config = dict(
    n_layer=14,
    d_model=64,
    n_head=2,
    n_kv_head=2,
    head_dim=32,
    d_mlp=256,
    vocab_size=2048,
    activation='tanh_gelu',
    norm='layernorm',
    norm_place='pre',
    norm_eps=1e-06,
    positions='learned',
    qk_norm=False,
    attn_scale=0.177,
    bias='all',
    tie_embeddings=True,
    parallel_block=False,
    init='trunc',
    init_std_qkv=0.0625,
    init_std_o=0.0118,
    init_std_up=0.0625,
    init_std_down=0.0118,
    optimizer='soap_variant',
    lr=0.00784,
    lr_mult_up=0.759,
    beta1=0.95,
    beta2=0.95,
    lr_head=0.0114,
    grad_clip=1.0,
    warmup_steps=200,
    schedule='wsd',
    decay_fraction=0.415,
    decay_shape='linear',
    final_lr_fraction=0.0,
    batch_tokens=[32768, 65536, 98304],
    seq_len=256,
    doc_mask=True,
    train_tokens=128500000,
    steps=2161,
    dataset='wikipedia_en',
)
Each number is 200 + 30 x the weight over its row's rms, rounded and kept within 0 to 999. Layers, rows and columns count from 0. The size before them is the row's rms in percent of the matrix's.

# down: layer 5 MLP down (transposed), 256x64, rms 0.195, rows 181-233, columns 0-63
# up: layer 5 MLP up, 256x64, rms 0.199, rows 182-233, columns 0-63
down181,097,179,139,209,258,178,214,168,186,161,154,196,231,187,193,231,194,170,236,163,169,175,220,192,200,135,201,151,174,191,225,189,217,248,211,211,180,205,191,213,190,176,180,206,252,123,197,217,252,226,181,209,211,209,186,199,161,185,190,208,236,168,134,179,159
up182,100,212,246,144,217,205,150,177,191,213,205,221,211,223,244,204,178,199,214,156,197,177,159,209,211,204,145,201,219,144,214,194,230,182,218,201,245,220,183,159,212,206,204,150,203,187,168,223,209,106,196,222,210,224,171,214,221,222,210,227,172,238,155,221,277
down182,102,197,197,213,188,235,169,174,223,145,228,206,233,102,181,184,165,176,169,221,184,176,202,194,154,160,143,216,158,218,196,201,177,186,165,151,193,221,220,199,163,220,191,227,235,138,157,195,141,217,177,172,219,242,187,188,164,210,199,205,201,238,202,198,186
up183,105,232,187,190,210,214,194,197,214,245,265,201,137,223,192,255,193,210,279,190,149,179,239,182,206,191,126,131,151,192,227,155,197,182,203,237,171,215,208,201,198,197,170,170,187,239,227,214,170,191,225,211,191,211,189,207,180,219,204,218,260,188,179,197,206
down183,112,153,202,248,178,161,238,186,203,182,145,178,246,138,201,178,209,218,196,236,216,233,201,228,174,169,191,227,203,177,159,242,222,223,233,173,258,176,214,190,169,224,186,178,228,170,209,210,270,217,195,200,168,217,200,159,212,191,215,131,180,233,239,188,166
up184,118,242,177,182,213,180,160,202,208,210,199,166,134,189,178,214,243,203,243,183,137,146,178,202,197,204,196,249,178,204,246,224,169,229,213,180,159,243,246,233,149,209,223,206,166,185,251,198,195,213,209,216,200,177,190,288,217,170,203,209,191,220,154,185,201
down184,120,175,243,223,200,135,203,166,182,183,213,174,157,182,197,223,201,201,142,217,219,218,216,172,222,219,199,184,192,167,190,137,225,150,164,230,220,124,170,191,250,131,216,211,197,162,204,206,243,209,231,167,203,201,199,213,229,262,225,174,229,223,202,210,205
up185,111,221,184,241,213,154,205,167,198,197,182,185,198,189,277,173,212,184,195,207,211,190,182,197,238,266,256,192,209,218,223,233,207,233,166,192,174,168,218,231,167,207,196,252,203,154,222,213,194,232,207,239,186,175,215,271,188,210,145,179,202,259,171,259,194
down185,089,245,181,176,209,209,214,211,201,172,242,186,181,122,256,221,179,192,243,187,228,236,199,192,151,219,164,205,199,154,152,151,228,200,195,204,216,188,135,215,207,212,240,173,178,218,167,160,239,195,250,219,191,152,213,234,222,245,172,207,218,178,192,161,220
up186,090,156,210,195,254,186,187,161,231,233,239,121,210,192,206,218,166,256,224,205,142,203,198,208,182,216,206,198,206,175,245,168,252,185,162,191,233,139,207,195,236,221,215,162,199,195,185,235,196,161,214,176,216,231,231,207,238,230,170,190,206,260,160,180,210
down186,092,135,208,189,195,196,220,208,181,201,207,124,233,181,209,254,211,173,266,192,191,172,186,239,184,162,213,175,148,188,216,177,212,202,209,254,183,159,211,212,216,200,217,129,226,186,180,245,191,236,125,226,193,197,198,200,184,195,188,195,174,146,207,165,172
up187,108,205,146,171,212,199,178,182,195,234,166,201,188,185,167,252,178,196,194,161,263,196,200,115,191,222,198,201,231,184,150,209,160,248,188,196,216,196,186,211,180,248,194,173,231,205,225,231,245,199,211,212,166,141,185,258,203,180,216,204,170,184,230,152,248
down187,104,170,244,220,247,204,169,218,203,228,201,203,208,204,189,233,201,198,238,231,188,185,200,207,175,144,231,173,204,208,227,218,226,217,234,205,178,299,262,252,214,171,199,207,188,192,165,201,225,170,170,178,219,174,208,133,221,249,179,212,231,235,148,197,164
up188,109,234,229,187,176,194,187,198,212,228,229,269,197,169,201,183,179,246,234,243,201,159,266,190,198,176,229,139,180,208,196,183,204,195,234,220,181,187,179,226,248,231,243,215,240,166,215,182,253,236,198,164,158,170,246,239,229,180,217,162,195,237,166,210,197
down188,118,227,187,132,216,217,252,219,183,237,205,224,222,188,186,205,172,190,178,252,218,196,193,233,194,159,153,201,185,161,237,183,176,211,214,271,153,137,190,239,191,232,176,207,204,171,179,194,242,236,180,194,212,251,141,225,192,200,233,212,152,217,195,172,178
up189,089,253,219,186,186,214,180,164,199,186,217,184,174,199,159,177,152,155,207,176,175,232,192,218,193,197,195,220,188,278,183,233,194,193,209,159,188,189,226,139,135,233,183,217,204,215,163,189,173,209,212,199,158,209,224,154,225,103,232,216,204,172,232,225,196
down189,096,184,253,255,195,228,220,247,228,204,181,205,220,224,205,210,211,226,207,248,210,212,178,171,239,220,204,180,200,123,199,215,198,205,192,268,191,186,160,243,269,182,200,197,220,208,233,179,233,191,184,267,209,211,225,257,168,246,162,227,224,230,189,189,203
up190,096,206,236,125,145,154,252,228,228,246,237,223,211,172,207,194,254,228,209,191,160,194,203,204,140,241,203,141,190,138,213,171,204,196,155,183,206,188,190,173,244,230,213,210,208,143,183,205,217,189,190,224,240,238,206,177,178,210,198,165,211,186,210,202,198
down190,094,224,176,152,243,172,230,181,202,221,168,208,217,194,243,237,213,143,211,143,249,149,171,225,267,201,188,241,235,221,168,163,234,191,199,193,215,204,194,219,179,201,223,160,206,204,201,186,203,186,193,172,159,237,144,233,172,212,248,227,190,214,221,154,158
up191,121,160,202,191,271,210,139,192,214,198,162,185,174,193,212,250,220,263,179,145,186,184,185,176,143,227,206,243,212,197,178,258,194,222,198,155,213,212,204,211,125,218,234,166,222,190,226,203,185,187,178,205,194,217,207,207,136,183,187,181,232,181,184,249,198
down191,120,193,196,199,251,247,198,230,161,254,209,251,196,273,184,197,221,218,213,206,214,173,248,218,148,244,189,177,239,203,219,183,173,202,211,243,203,232,200,177,215,183,245,165,245,156,265,204,179,168,184,210,239,183,192,227,175,165,209,208,151,224,204,201,236
up192,072,152,195,185,190,185,230,228,204,217,236,216,232,162,211,180,259,203,199,212,191,206,207,184,219,189,211,169,200,172,214,196,167,253,172,187,228,212,176,202,193,214,190,138,123,169,206,178,186,172,159,199,184,204,266,248,245,172,199,254,250,223,162,138,192
down192,073,251,193,235,244,242,190,171,180,197,173,232,217,242,205,196,233,171,274,219,213,164,156,230,206,218,232,218,262,209,158,195,227,140,192,197,236,193,205,173,192,205,251,204,226,179,189,201,179,209,232,186,191,234,239,211,212,195,249,183,230,237,196,213,270
up193,086,208,223,230,216,180,179,166,148,203,178,183,194,222,250,262,187,210,150,189,183,171,141,241,212,214,133,206,149,197,203,192,183,221,205,150,166,213,199,154,195,208,164,182,197,182,134,222,253,184,133,228,186,203,178,207,248,203,206,178,178,228,199,194,208
down193,096,212,142,212,187,176,198,159,230,193,181,174,207,145,155,205,234,167,233,211,197,194,308,188,222,208,223,226,275,245,188,268,161,247,211,189,185,169,165,185,205,178,169,210,198,193,222,174,212,211,179,233,203,226,212,201,222,204,195,236,171,196,215,197,201
up194,112,171,214,208,201,160,188,159,227,210,148,193,180,218,204,170,208,184,170,203,165,194,239,197,124,189,163,203,195,200,206,190,208,160,232,149,240,147,258,138,176,238,209,179,187,143,163,164,199,168,234,221,207,267,202,196,240,175,200,223,224,217,208,198,203
down194,122,201,242,217,171,159,168,228,166,193,160,165,185,171,211,245,180,147,163,247,180,250,156,141,196,169,192,205,220,210,214,210,241,147,234,198,179,204,239,190,213,227,154,155,191,239,190,197,212,131,224,175,172,231,164,231,213,169,228,191,210,198,197,205,187
up195,093,207,253,188,198,171,204,201,254,189,176,198,238,178,197,219,202,233,207,195,263,232,152,247,158,188,209,202,236,261,171,149,235,179,195,184,199,176,230,228,255,190,205,196,205,206,225,110,197,155,178,173,219,244,158,219,228,194,184,215,202,204,201,176,171
down195,086,178,163,234,234,212,177,188,187,203,185,178,207,197,241,174,234,240,230,234,239,151,146,213,204,204,209,175,234,202,162,210,209,266,185,211,214,213,216,247,184,208,197,224,161,185,199,205,237,170,142,250,201,178,176,235,171,206,174,245,194,194,160,111,198
up196,118,202,186,182,262,191,215,174,199,227,169,186,250,187,252,183,190,154,195,179,168,209,219,175,163,270,214,218,186,171,190,252,209,133,182,210,212,168,174,223,163,169,212,194,215,182,185,199,270,130,194,181,163,236,191,189,200,177,230,158,215,233,216,224,215
down196,107,194,186,195,205,227,170,193,185,219,203,189,178,164,204,210,181,219,130,155,175,276,217,227,230,187,173,177,197,199,222,169,267,196,178,243,201,172,156,255,192,210,177,206,190,247,230,198,261,214,203,228,203,165,191,231,197,229,213,236,169,205,130,195,152
up197,104,217,149,217,216,190,139,161,210,188,196,211,177,226,222,200,183,247,240,186,232,189,249,204,230,205,127,179,205,231,216,152,219,229,225,210,178,210,175,201,224,201,205,133,185,192,215,164,156,221,167,232,160,163,173,221,230,196,216,149,150,240,240,225,194
down197,087,181,232,245,218,192,154,254,222,195,193,177,203,166,178,206,150,178,204,177,164,169,218,193,175,197,182,217,256,205,185,252,239,205,210,210,206,174,205,193,164,262,230,224,193,180,193,220,276,216,186,226,235,266,179,170,180,174,205,194,240,151,149,168,188
up198,111,238,206,249,203,212,165,184,199,190,148,238,158,181,212,228,164,221,205,123,174,198,187,178,225,215,182,155,205,199,213,176,166,243,163,245,164,241,161,165,161,201,217,198,221,220,242,245,154,224,185,184,164,167,153,193,196,183,232,216,236,208,180,213,243
down198,114,208,161,201,163,201,204,176,208,161,251,159,228,209,203,173,185,233,188,196,173,235,155,307,160,204,171,205,187,181,148,207,203,201,214,204,163,186,171,161,221,199,176,164,182,229,182,177,251,192,203,272,210,212,210,193,241,208,253,208,209,192,197,173,160
up199,101,199,177,191,153,198,221,156,252,180,162,248,193,157,238,205,196,178,196,191,199,118,190,205,193,150,236,185,182,226,211,248,211,194,213,199,194,222,203,215,205,212,205,220,246,199,200,205,182,223,193,212,236,239,194,207,169,234,169,247,238,200,184,235,94
down199,129,198,220,220,206,207,221,205,152,225,249,217,255,163,217,224,208,187,213,189,170,226,249,271,279,175,200,178,204,164,170,198,221,256,232,201,137,218,182,224,159,196,204,215,180,189,202,193,204,228,192,227,197,180,180,207,124,241,227,182,206,204,220,194,251
up200,105,203,205,155,194,179,204,151,210,242,183,182,211,216,202,165,225,212,113,186,173,160,145,204,179,190,202,225,234,150,229,180,239,201,227,217,230,159,199,236,215,233,209,225,205,166,201,183,237,183,216,191,198,201,256,236,214,234,243,243,159,221,134,200,174
down200,100,139,197,256,140,221,205,214,211,221,186,184,249,278,211,210,179,206,202,185,207,161,188,218,168,218,227,204,163,229,217,222,143,256,208,147,239,183,201,228,193,203,183,209,248,233,243,207,163,208,227,224,199,216,239,185,199,187,222,172,216,159,200,235,248
up201,101,226,224,183,223,246,106,183,198,198,145,231,173,215,242,173,185,160,180,224,211,186,188,175,227,214,228,163,202,217,193,204,227,226,181,163,151,178,204,224,219,146,211,206,225,234,238,182,162,222,197,173,194,283,205,151,171,169,208,202,191,218,235,206,213
down201,090,204,225,202,158,179,189,254,255,180,227,195,259,211,221,203,193,244,233,184,193,189,179,239,218,187,198,221,152,210,130,226,195,209,208,209,237,154,232,228,199,158,184,169,202,200,165,179,279,259,190,208,194,189,143,207,179,247,204,157,198,203,215,175,214
up202,105,223,182,205,208,198,161,146,231,141,206,177,185,251,185,220,177,205,159,186,210,182,177,238,167,182,243,210,206,150,190,185,197,192,228,261,222,173,204,192,149,156,128,230,214,206,212,230,200,183,175,207,212,262,235,239,150,193,186,226,194,234,200,149,196
down202,137,218,184,208,193,216,160,220,220,196,169,220,291,180,199,185,201,257,185,184,261,155,158,238,270,224,219,192,173,200,191,206,175,196,164,200,193,250,159,178,183,237,215,208,179,196,198,173,213,193,165,175,221,187,131,239,243,217,227,182,166,211,233,213,208
up203,112,177,172,218,180,232,184,166,208,189,195,184,193,264,173,168,177,187,220,222,191,155,184,283,248,236,228,200,244,178,222,210,181,242,189,190,262,189,217,168,201,165,161,161,195,180,260,205,188,204,199,214,151,208,172,242,172,221,176,185,183,199,167,147,168
down203,098,262,245,179,222,204,165,185,201,225,162,209,186,227,243,204,161,211,188,134,209,230,236,207,163,130,232,183,169,228,181,163,226,164,233,217,173,179,153,233,190,223,247,182,212,209,225,166,189,203,226,219,164,174,182,145,215,219,212,197,213,207,144,227,219
up204,113,225,197,130,177,192,220,227,208,176,188,196,205,232,196,231,251,214,129,180,203,210,187,132,193,177,215,185,160,216,229,194,271,234,199,174,175,189,203,158,200,176,155,266,177,142,176,209,199,185,179,175,235,218,215,214,203,178,254,194,170,243,207,176,199
down204,108,172,207,215,207,213,247,159,200,200,250,224,179,203,205,214,230,160,196,174,225,187,244,218,237,140,228,183,227,199,217,145,210,213,183,203,229,244,156,190,206,196,243,185,217,209,152,191,229,251,261,244,198,223,124,216,202,173,191,264,202,164,211,194,199
up205,109,166,188,177,205,201,194,210,163,262,206,225,181,173,207,197,137,222,193,240,232,198,191,208,161,223,188,222,199,199,172,177,194,199,230,170,225,203,190,204,222,176,219,277,244,200,192,221,207,222,148,162,199,202,134,183,247,113,203,247,219,234,240,180,187
down205,093,246,234,224,166,224,225,172,166,184,181,181,162,274,178,167,241,185,215,147,156,232,226,171,160,240,212,200,227,232,175,235,224,211,163,193,213,150,260,202,180,193,232,193,161,185,215,162,200,212,225,237,207,218,215,165,161,180,167,171,198,208,200,238,233
up206,109,217,194,220,210,200,169,195,172,205,198,218,189,148,237,228,239,205,228,147,233,174,174,201,232,207,184,149,195,189,194,239,137,236,209,208,207,247,200,221,197,239,197,219,195,218,251,202,214,183,232,199,212,232,193,211,74,206,244,201,212,192,163,162,200
down206,100,174,223,162,214,242,212,187,193,195,244,162,229,211,197,238,207,166,179,171,153,233,197,148,190,218,174,233,199,257,205,186,247,152,199,197,207,150,217,119,206,222,189,233,179,191,163,199,228,190,220,204,227,180,196,243,212,180,284,226,194,207,234,195,162
up207,105,228,198,198,171,202,167,200,197,211,137,194,262,212,156,209,171,172,138,177,170,200,190,227,219,196,195,268,214,221,179,237,213,210,222,200,202,192,204,236,184,180,156,139,192,170,258,216,221,206,182,210,233,180,156,186,272,174,204,156,169,219,167,237,179
down207,102,190,224,216,200,207,207,215,208,138,220,208,150,217,237,145,232,174,213,167,214,208,219,209,123,185,133,180,133,151,199,193,179,156,174,219,175,200,217,180,171,192,202,206,165,223,131,187,205,199,190,183,205,191,221,214,166,181,222,213,274,174,231,178,188
up208,118,194,226,182,213,187,209,206,209,208,208,215,227,206,169,254,194,231,193,215,202,198,204,213,193,179,197,131,224,292,201,202,216,184,187,229,248,178,240,171,162,295,185,227,188,168,191,248,197,191,193,152,167,202,183,204,193,121,195,184,194,182,245,192,175
down208,108,175,169,183,206,243,172,231,143,234,170,203,284,159,190,157,204,193,223,193,169,219,175,152,165,205,170,260,173,165,205,218,175,197,234,170,203,165,185,201,190,147,202,202,195,181,180,221,181,148,201,178,192,132,166,195,188,229,235,189,221,188,212,202,152
up209,116,189,190,210,177,220,200,179,223,199,188,293,182,275,156,224,209,204,216,197,219,165,186,205,188,237,239,192,174,195,185,159,189,207,256,186,201,204,191,186,217,183,154,234,183,179,173,248,215,233,203,130,187,207,187,266,222,223,222,190,205,217,223,148,149
down209,120,205,195,198,186,170,236,229,158,176,205,150,156,150,191,163,208,204,212,160,114,248,180,201,188,208,193,170,152,242,226,205,181,223,206,201,204,216,158,209,254,207,201,173,203,233,234,197,192,224,224,173,202,184,273,223,230,199,152,168,162,241,221,222,193
up210,109,174,240,176,186,236,164,198,245,195,129,226,188,184,249,259,191,216,194,205,254,200,207,220,194,194,190,228,157,180,201,227,192,219,166,161,148,217,114,207,187,231,185,188,188,206,230,243,229,197,161,163,213,200,186,187,202,249,237,191,240,220,195,166,229
down210,134,230,218,222,200,171,194,205,205,218,197,235,165,201,235,192,158,178,192,212,207,188,228,193,175,218,207,177,264,221,197,212,210,253,185,194,160,176,171,218,192,244,182,229,162,225,150,217,157,196,262,171,175,188,261,184,215,247,195,106,216,181,214,150,228
up211,096,139,208,158,174,207,217,191,204,196,222,180,194,173,237,215,227,185,200,186,252,231,201,209,198,203,131,260,194,218,222,231,182,156,204,167,166,189,178,188,204,202,207,179,162,182,257,149,267,185,176,136,194,238,156,229,186,216,204,174,217,200,143,232,205
down211,111,246,194,204,175,198,187,192,163,210,217,198,212,240,140,186,173,252,164,223,202,162,227,193,204,169,250,192,198,188,203,250,167,228,207,193,193,211,274,176,166,216,189,171,206,236,151,171,168,255,197,167,182,212,228,177,247,127,216,218,195,165,233,190,233
up212,108,257,246,203,223,235,170,138,217,285,206,200,209,215,147,226,181,165,190,186,198,189,184,187,208,235,195,261,217,214,192,229,216,140,202,169,231,202,179,137,156,192,218,211,203,175,152,166,240,210,196,218,204,154,208,202,197,246,224,218,211,177,197,214,175
down212,096,181,161,193,211,129,195,254,172,178,232,185,232,224,239,169,242,215,218,248,240,204,133,178,182,223,228,161,192,175,209,191,179,175,199,177,223,228,187,206,201,151,202,213,195,160,243,262,221,162,249,238,196,232,201,229,162,209,173,205,246,198,215,208,222
up213,088,251,171,184,234,165,212,186,215,209,209,196,239,189,229,155,209,265,153,203,212,178,204,167,261,236,205,169,156,140,200,199,217,182,247,228,127,206,213,201,154,212,183,201,228,198,192,192,177,225,188,206,175,230,172,159,174,193,199,220,192,230,150,145,229
down213,085,194,189,244,237,222,154,229,223,218,196,216,212,214,196,292,197,193,185,152,199,222,196,176,191,204,156,197,154,192,207,179,207,230,156,161,201,234,200,173,247,215,180,168,206,210,160,209,208,183,209,227,163,142,212,182,270,253,207,192,252,185,180,253,209
up214,068,230,236,140,177,173,195,210,185,219,182,213,190,214,199,163,229,236,207,189,192,218,185,204,195,207,216,207,76,151,256,190,210,159,197,221,184,207,144,230,205,182,189,193,187,185,173,227,213,204,182,220,229,147,229,273,179,230,216,191,222,201,197,171,173
down214,076,191,189,260,241,169,194,216,269,194,221,205,165,207,191,209,200,132,208,181,215,215,195,183,202,245,199,199,210,217,200,237,223,152,229,181,218,213,241,189,219,223,285,211,188,236,190,243,200,182,170,126,155,159,176,172,168,187,212,170,183,224,180,184,233
up215,103,215,210,219,201,205,202,218,229,194,266,181,178,179,182,154,176,226,196,190,197,136,189,249,229,276,186,210,189,240,211,199,156,188,205,158,224,163,227,190,166,156,163,188,195,191,224,223,183,175,209,233,139,170,201,231,199,196,160,197,237,244,124,208,194
down215,107,221,217,186,201,206,224,199,181,222,153,210,223,272,229,246,204,178,269,192,186,190,231,224,236,162,172,148,216,196,209,208,235,204,230,267,199,256,235,220,224,243,224,186,221,225,202,205,179,222,189,174,232,151,204,193,171,221,258,252,166,198,209,199,230
up216,080,176,231,218,216,206,216,167,235,228,163,227,137,147,203,251,186,196,163,175,200,165,174,215,192,211,181,180,197,212,214,202,207,170,179,173,201,158,244,224,202,238,199,253,133,210,217,165,192,136,161,202,249,227,174,191,197,211,221,218,218,193,271,149,205
down216,096,175,213,201,168,222,201,205,204,165,221,161,149,196,190,174,217,194,192,208,193,139,181,220,200,227,194,203,201,196,159,189,191,180,166,152,161,183,159,161,231,212,166,223,137,227,145,188,227,219,180,232,147,147,209,197,219,187,163,213,208,150,112,210,224
up217,105,166,197,200,196,196,140,180,126,182,121,256,238,194,230,205,188,192,182,213,200,183,166,204,207,184,190,256,203,232,164,147,244,255,220,158,175,233,204,194,192,216,183,198,198,186,251,188,229,152,207,226,224,162,191,184,195,235,202,184,230,221,240,180,173
down217,110,218,250,227,200,189,191,160,196,214,183,192,189,230,203,220,236,192,230,189,186,214,188,181,227,216,171,258,192,143,166,222,175,219,200,160,157,199,252,213,192,212,229,232,200,124,171,153,152,186,232,192,214,139,190,161,166,176,243,160,247,243,212,214,193
up218,083,175,212,218,213,199,200,210,212,254,219,245,174,217,258,155,205,212,179,205,187,133,266,168,207,186,217,144,179,141,224,212,192,194,259,177,217,229,209,231,155,206,221,159,186,183,185,190,211,248,201,193,224,200,222,142,192,191,244,191,218,186,226,136,189
down218,094,201,211,216,204,246,201,193,180,194,239,154,193,238,165,244,254,181,204,202,210,215,177,192,216,200,199,255,210,232,212,185,256,168,186,229,202,197,206,129,255,189,218,197,198,183,195,199,210,109,164,281,172,201,189,223,234,176,179,228,177,229,183,219,175
up219,080,238,204,160,203,189,214,232,204,222,220,166,152,159,204,196,167,218,138,247,215,225,208,157,207,168,165,230,244,176,179,190,213,201,201,148,264,208,162,191,164,221,226,214,247,184,197,277,198,168,204,214,180,170,185,246,211,176,174,238,207,208,201,179,147
down219,096,171,221,258,191,149,168,201,209,192,185,235,205,182,226,274,210,187,215,178,190,189,200,226,191,250,215,214,162,189,175,248,182,216,225,184,170,220,198,204,216,164,198,221,176,212,201,204,198,204,138,179,216,231,196,195,159,275,241,146,280,209,192,230,236
up220,095,230,203,190,142,201,207,180,221,185,235,257,231,221,212,212,211,202,175,143,216,193,177,191,262,242,206,194,158,220,215,174,177,203,203,238,205,168,200,193,210,182,199,193,266,206,215,220,264,262,181,200,184,239,214,287,175,232,186,213,239,187,157,181,209
down220,089,233,220,193,216,153,199,197,204,209,155,197,159,201,191,203,195,184,202,215,172,193,248,179,199,191,148,184,235,177,154,206,232,225,221,143,184,153,241,219,170,212,175,227,176,204,218,253,222,188,183,155,190,143,218,131,206,189,225,232,158,197,237,280,188
up221,129,232,230,203,206,175,212,197,209,141,194,230,218,145,243,168,204,164,183,203,182,189,144,144,230,194,203,170,248,200,212,232,144,208,193,206,211,185,182,234,204,169,140,178,221,177,206,209,166,140,272,191,188,206,179,230,187,171,185,205,202,270,200,166,222
down221,148,251,191,215,176,211,134,172,186,229,201,251,142,176,180,189,190,188,257,261,220,200,185,240,214,154,209,206,183,211,172,214,173,155,232,163,178,212,155,186,205,266,159,206,218,154,238,167,155,185,231,193,198,176,200,190,172,171,198,188,208,210,189,247,194
up222,106,171,224,244,235,186,225,170,229,173,196,207,168,169,247,262,199,231,240,191,237,180,168,156,219,234,199,197,173,135,238,210,199,212,158,228,135,220,202,174,194,184,267,215,247,196,238,199,205,183,167,194,181,179,180,219,167,221,147,224,222,186,207,204,168
down222,084,181,238,239,233,186,234,156,213,208,204,175,158,211,225,184,237,233,179,159,158,208,181,201,221,290,174,203,230,183,158,155,196,178,156,212,240,203,174,165,210,228,176,204,188,192,158,211,214,205,248,174,210,202,170,287,232,224,223,173,182,207,193,218,179
up223,103,215,140,191,205,191,203,180,190,201,227,195,190,240,175,266,197,248,256,160,181,205,210,212,216,225,177,205,214,201,213,155,226,213,179,249,217,194,191,160,214,200,155,199,206,188,254,205,180,161,142,191,197,283,222,218,170,184,189,158,227,143,173,202,249
down223,086,203,181,204,172,183,243,191,183,217,147,250,192,204,199,185,247,169,230,196,164,180,181,225,209,209,186,286,183,228,222,222,237,228,227,162,193,205,219,177,167,194,196,260,244,161,130,218,212,183,147,162,175,251,175,235,196,212,191,217,184,232,187,222,174
up224,103,203,193,153,167,240,182,134,224,236,219,178,213,210,219,208,229,277,200,153,190,199,239,196,218,206,198,194,247,230,182,243,180,186,254,208,208,209,195,263,203,251,211,173,186,189,229,247,209,204,172,207,203,164,155,251,238,207,168,174,203,160,215,160,216
down224,086,188,248,146,187,179,193,213,211,179,236,154,193,219,177,181,204,211,210,253,219,231,251,224,224,169,147,185,152,157,175,195,141,162,199,215,199,218,179,190,176,158,226,183,256,174,194,159,192,241,214,227,168,164,242,212,194,232,241,216,232,204,189,143,207
up225,122,166,189,166,204,154,210,215,227,226,222,262,193,169,199,197,198,222,227,218,179,183,154,195,123,206,218,138,157,203,220,195,151,224,223,209,207,220,227,241,166,245,183,195,212,198,209,162,165,194,179,202,224,217,200,196,191,201,193,129,228,194,288,164,205
down225,129,158,145,150,240,205,212,189,180,211,224,188,211,153,227,227,231,214,166,189,158,196,191,211,181,128,151,189,198,177,206,156,229,224,243,189,279,155,167,199,137,179,181,226,232,192,204,212,214,200,193,208,224,199,191,235,175,212,192,223,218,201,181,141,166
up226,087,182,199,192,123,196,152,229,233,180,191,183,162,211,181,176,270,252,207,206,211,180,254,239,195,238,209,182,184,220,208,131,161,197,185,155,196,224,210,192,223,170,205,185,235,197,206,201,219,176,159,239,196,181,216,214,213,137,195,233,132,210,207,195,165
down226,088,170,194,185,201,170,246,167,224,172,224,213,203,241,193,197,191,168,193,214,246,167,187,221,179,200,197,194,217,181,209,208,201,304,168,234,203,219,242,217,230,240,172,147,178,162,160,201,216,243,229,235,199,181,162,196,134,202,228,226,217,219,207,138,225
up227,094,218,195,199,211,200,190,200,156,165,190,196,203,181,198,170,207,171,216,200,195,182,177,186,199,215,159,160,234,203,182,238,170,233,217,190,214,232,113,243,272,185,126,141,190,146,215,172,189,180,159,255,215,203,225,205,209,205,195,202,270,225,225,194,207
down227,100,212,158,213,192,210,197,155,192,247,166,236,231,182,202,202,305,194,211,225,210,179,204,199,194,207,201,221,164,137,192,162,222,178,164,198,224,185,274,184,170,225,230,221,211,238,193,185,266,236,239,178,216,194,210,220,194,209,216,253,183,211,191,198,155
up228,090,208,201,234,196,221,172,209,224,244,229,228,178,249,178,189,223,225,182,232,224,198,203,164,197,196,155,163,124,221,216,155,200,156,160,240,224,209,169,175,206,202,178,194,224,237,177,222,253,197,210,198,214,281,170,234,235,192,202,217,205,209,262,154,224
down228,080,164,215,209,201,177,248,205,178,177,191,216,211,221,208,253,227,219,202,156,206,186,203,207,204,182,224,170,229,158,190,214,193,227,217,180,237,187,266,211,205,205,199,215,158,171,246,278,204,203,218,213,200,172,175,123,214,189,192,219,179,179,207,309,218
up229,096,213,177,201,162,172,199,182,172,228,194,260,278,232,225,205,121,201,161,139,216,242,196,167,156,207,191,199,203,174,200,197,234,217,207,130,223,223,207,225,185,185,168,208,194,205,219,147,163,202,183,205,204,198,149,150,223,203,193,161,232,221,196,195,225
down229,098,172,185,259,220,280,211,174,204,185,195,150,199,174,188,170,236,217,224,222,171,193,194,211,231,237,229,203,221,225,169,201,199,179,221,234,191,156,208,218,225,250,180,221,209,171,201,201,207,160,149,244,193,164,198,225,135,157,246,242,204,214,188,223,138
up230,106,197,142,173,152,197,129,188,208,192,233,184,207,196,183,209,195,199,207,183,188,198,250,222,229,228,138,159,177,252,194,143,216,196,191,210,197,256,230,214,213,200,199,228,227,195,201,170,270,178,192,185,110,219,181,199,241,204,212,219,208,219,242,175,188
down230,100,189,231,197,194,197,208,231,216,204,223,239,187,197,190,222,197,205,222,184,205,169,238,219,195,162,158,186,198,223,195,273,169,284,194,192,190,137,194,232,206,218,155,232,200,199,232,226,225,257,133,201,168,200,161,211,167,227,176,183,189,269,163,232,210
up231,099,212,193,201,204,188,147,167,123,189,207,134,216,204,189,227,191,186,201,189,190,204,165,199,215,269,198,250,157,247,246,244,219,209,200,213,223,184,176,176,251,175,191,245,211,140,228,250,191,196,153,222,172,219,154,206,221,199,238,176,175,206,218,206,199
down231,097,209,174,210,185,203,188,238,211,199,178,249,191,229,236,212,212,211,223,234,159,225,227,205,258,161,222,186,230,146,177,173,176,205,223,214,174,178,234,227,201,227,178,171,182,216,177,131,257,199,274,168,230,170,189,147,167,183,156,219,194,163,156,209,212
up232,064,194,171,192,167,216,214,173,196,196,220,182,185,217,215,236,217,168,127,208,205,231,222,191,174,226,190,153,209,232,191,204,224,225,146,175,158,221,167,170,238,178,175,203,167,263,237,187,209,184,218,202,248,274,199,194,181,181,178,246,139,247,172,159,216
down232,056,199,158,158,148,233,229,222,231,126,195,195,161,178,202,200,210,257,182,205,184,231,193,232,218,198,198,218,202,271,181,188,189,174,188,130,213,205,234,198,206,185,168,185,223,226,190,193,162,257,186,244,249,250,216,174,232,192,224,184,165,244,222,198,209
up233,076,252,165,210,198,175,210,177,202,231,171,191,225,172,187,204,226,189,226,221,195,176,237,224,235,163,179,164,206,201,190,180,194,239,216,197,223,190,250,158,211,179,197,189,205,196,186,180,263,205,73,186,241,251,196,201,223,180,161,199,199,172,227,243,171
down233,093,204,152,217,216,162,238,191,232,226,186,202,187,239,190,245,220,157,218,192,188,223,270,217,207,192,192,299,211,205,202,216,213,275,213,207,185,209,178,172,245,227,175,237,226,195,146,209,229,198,170,186,180,205,153,209,212,209,227,210,205,182,133,220,218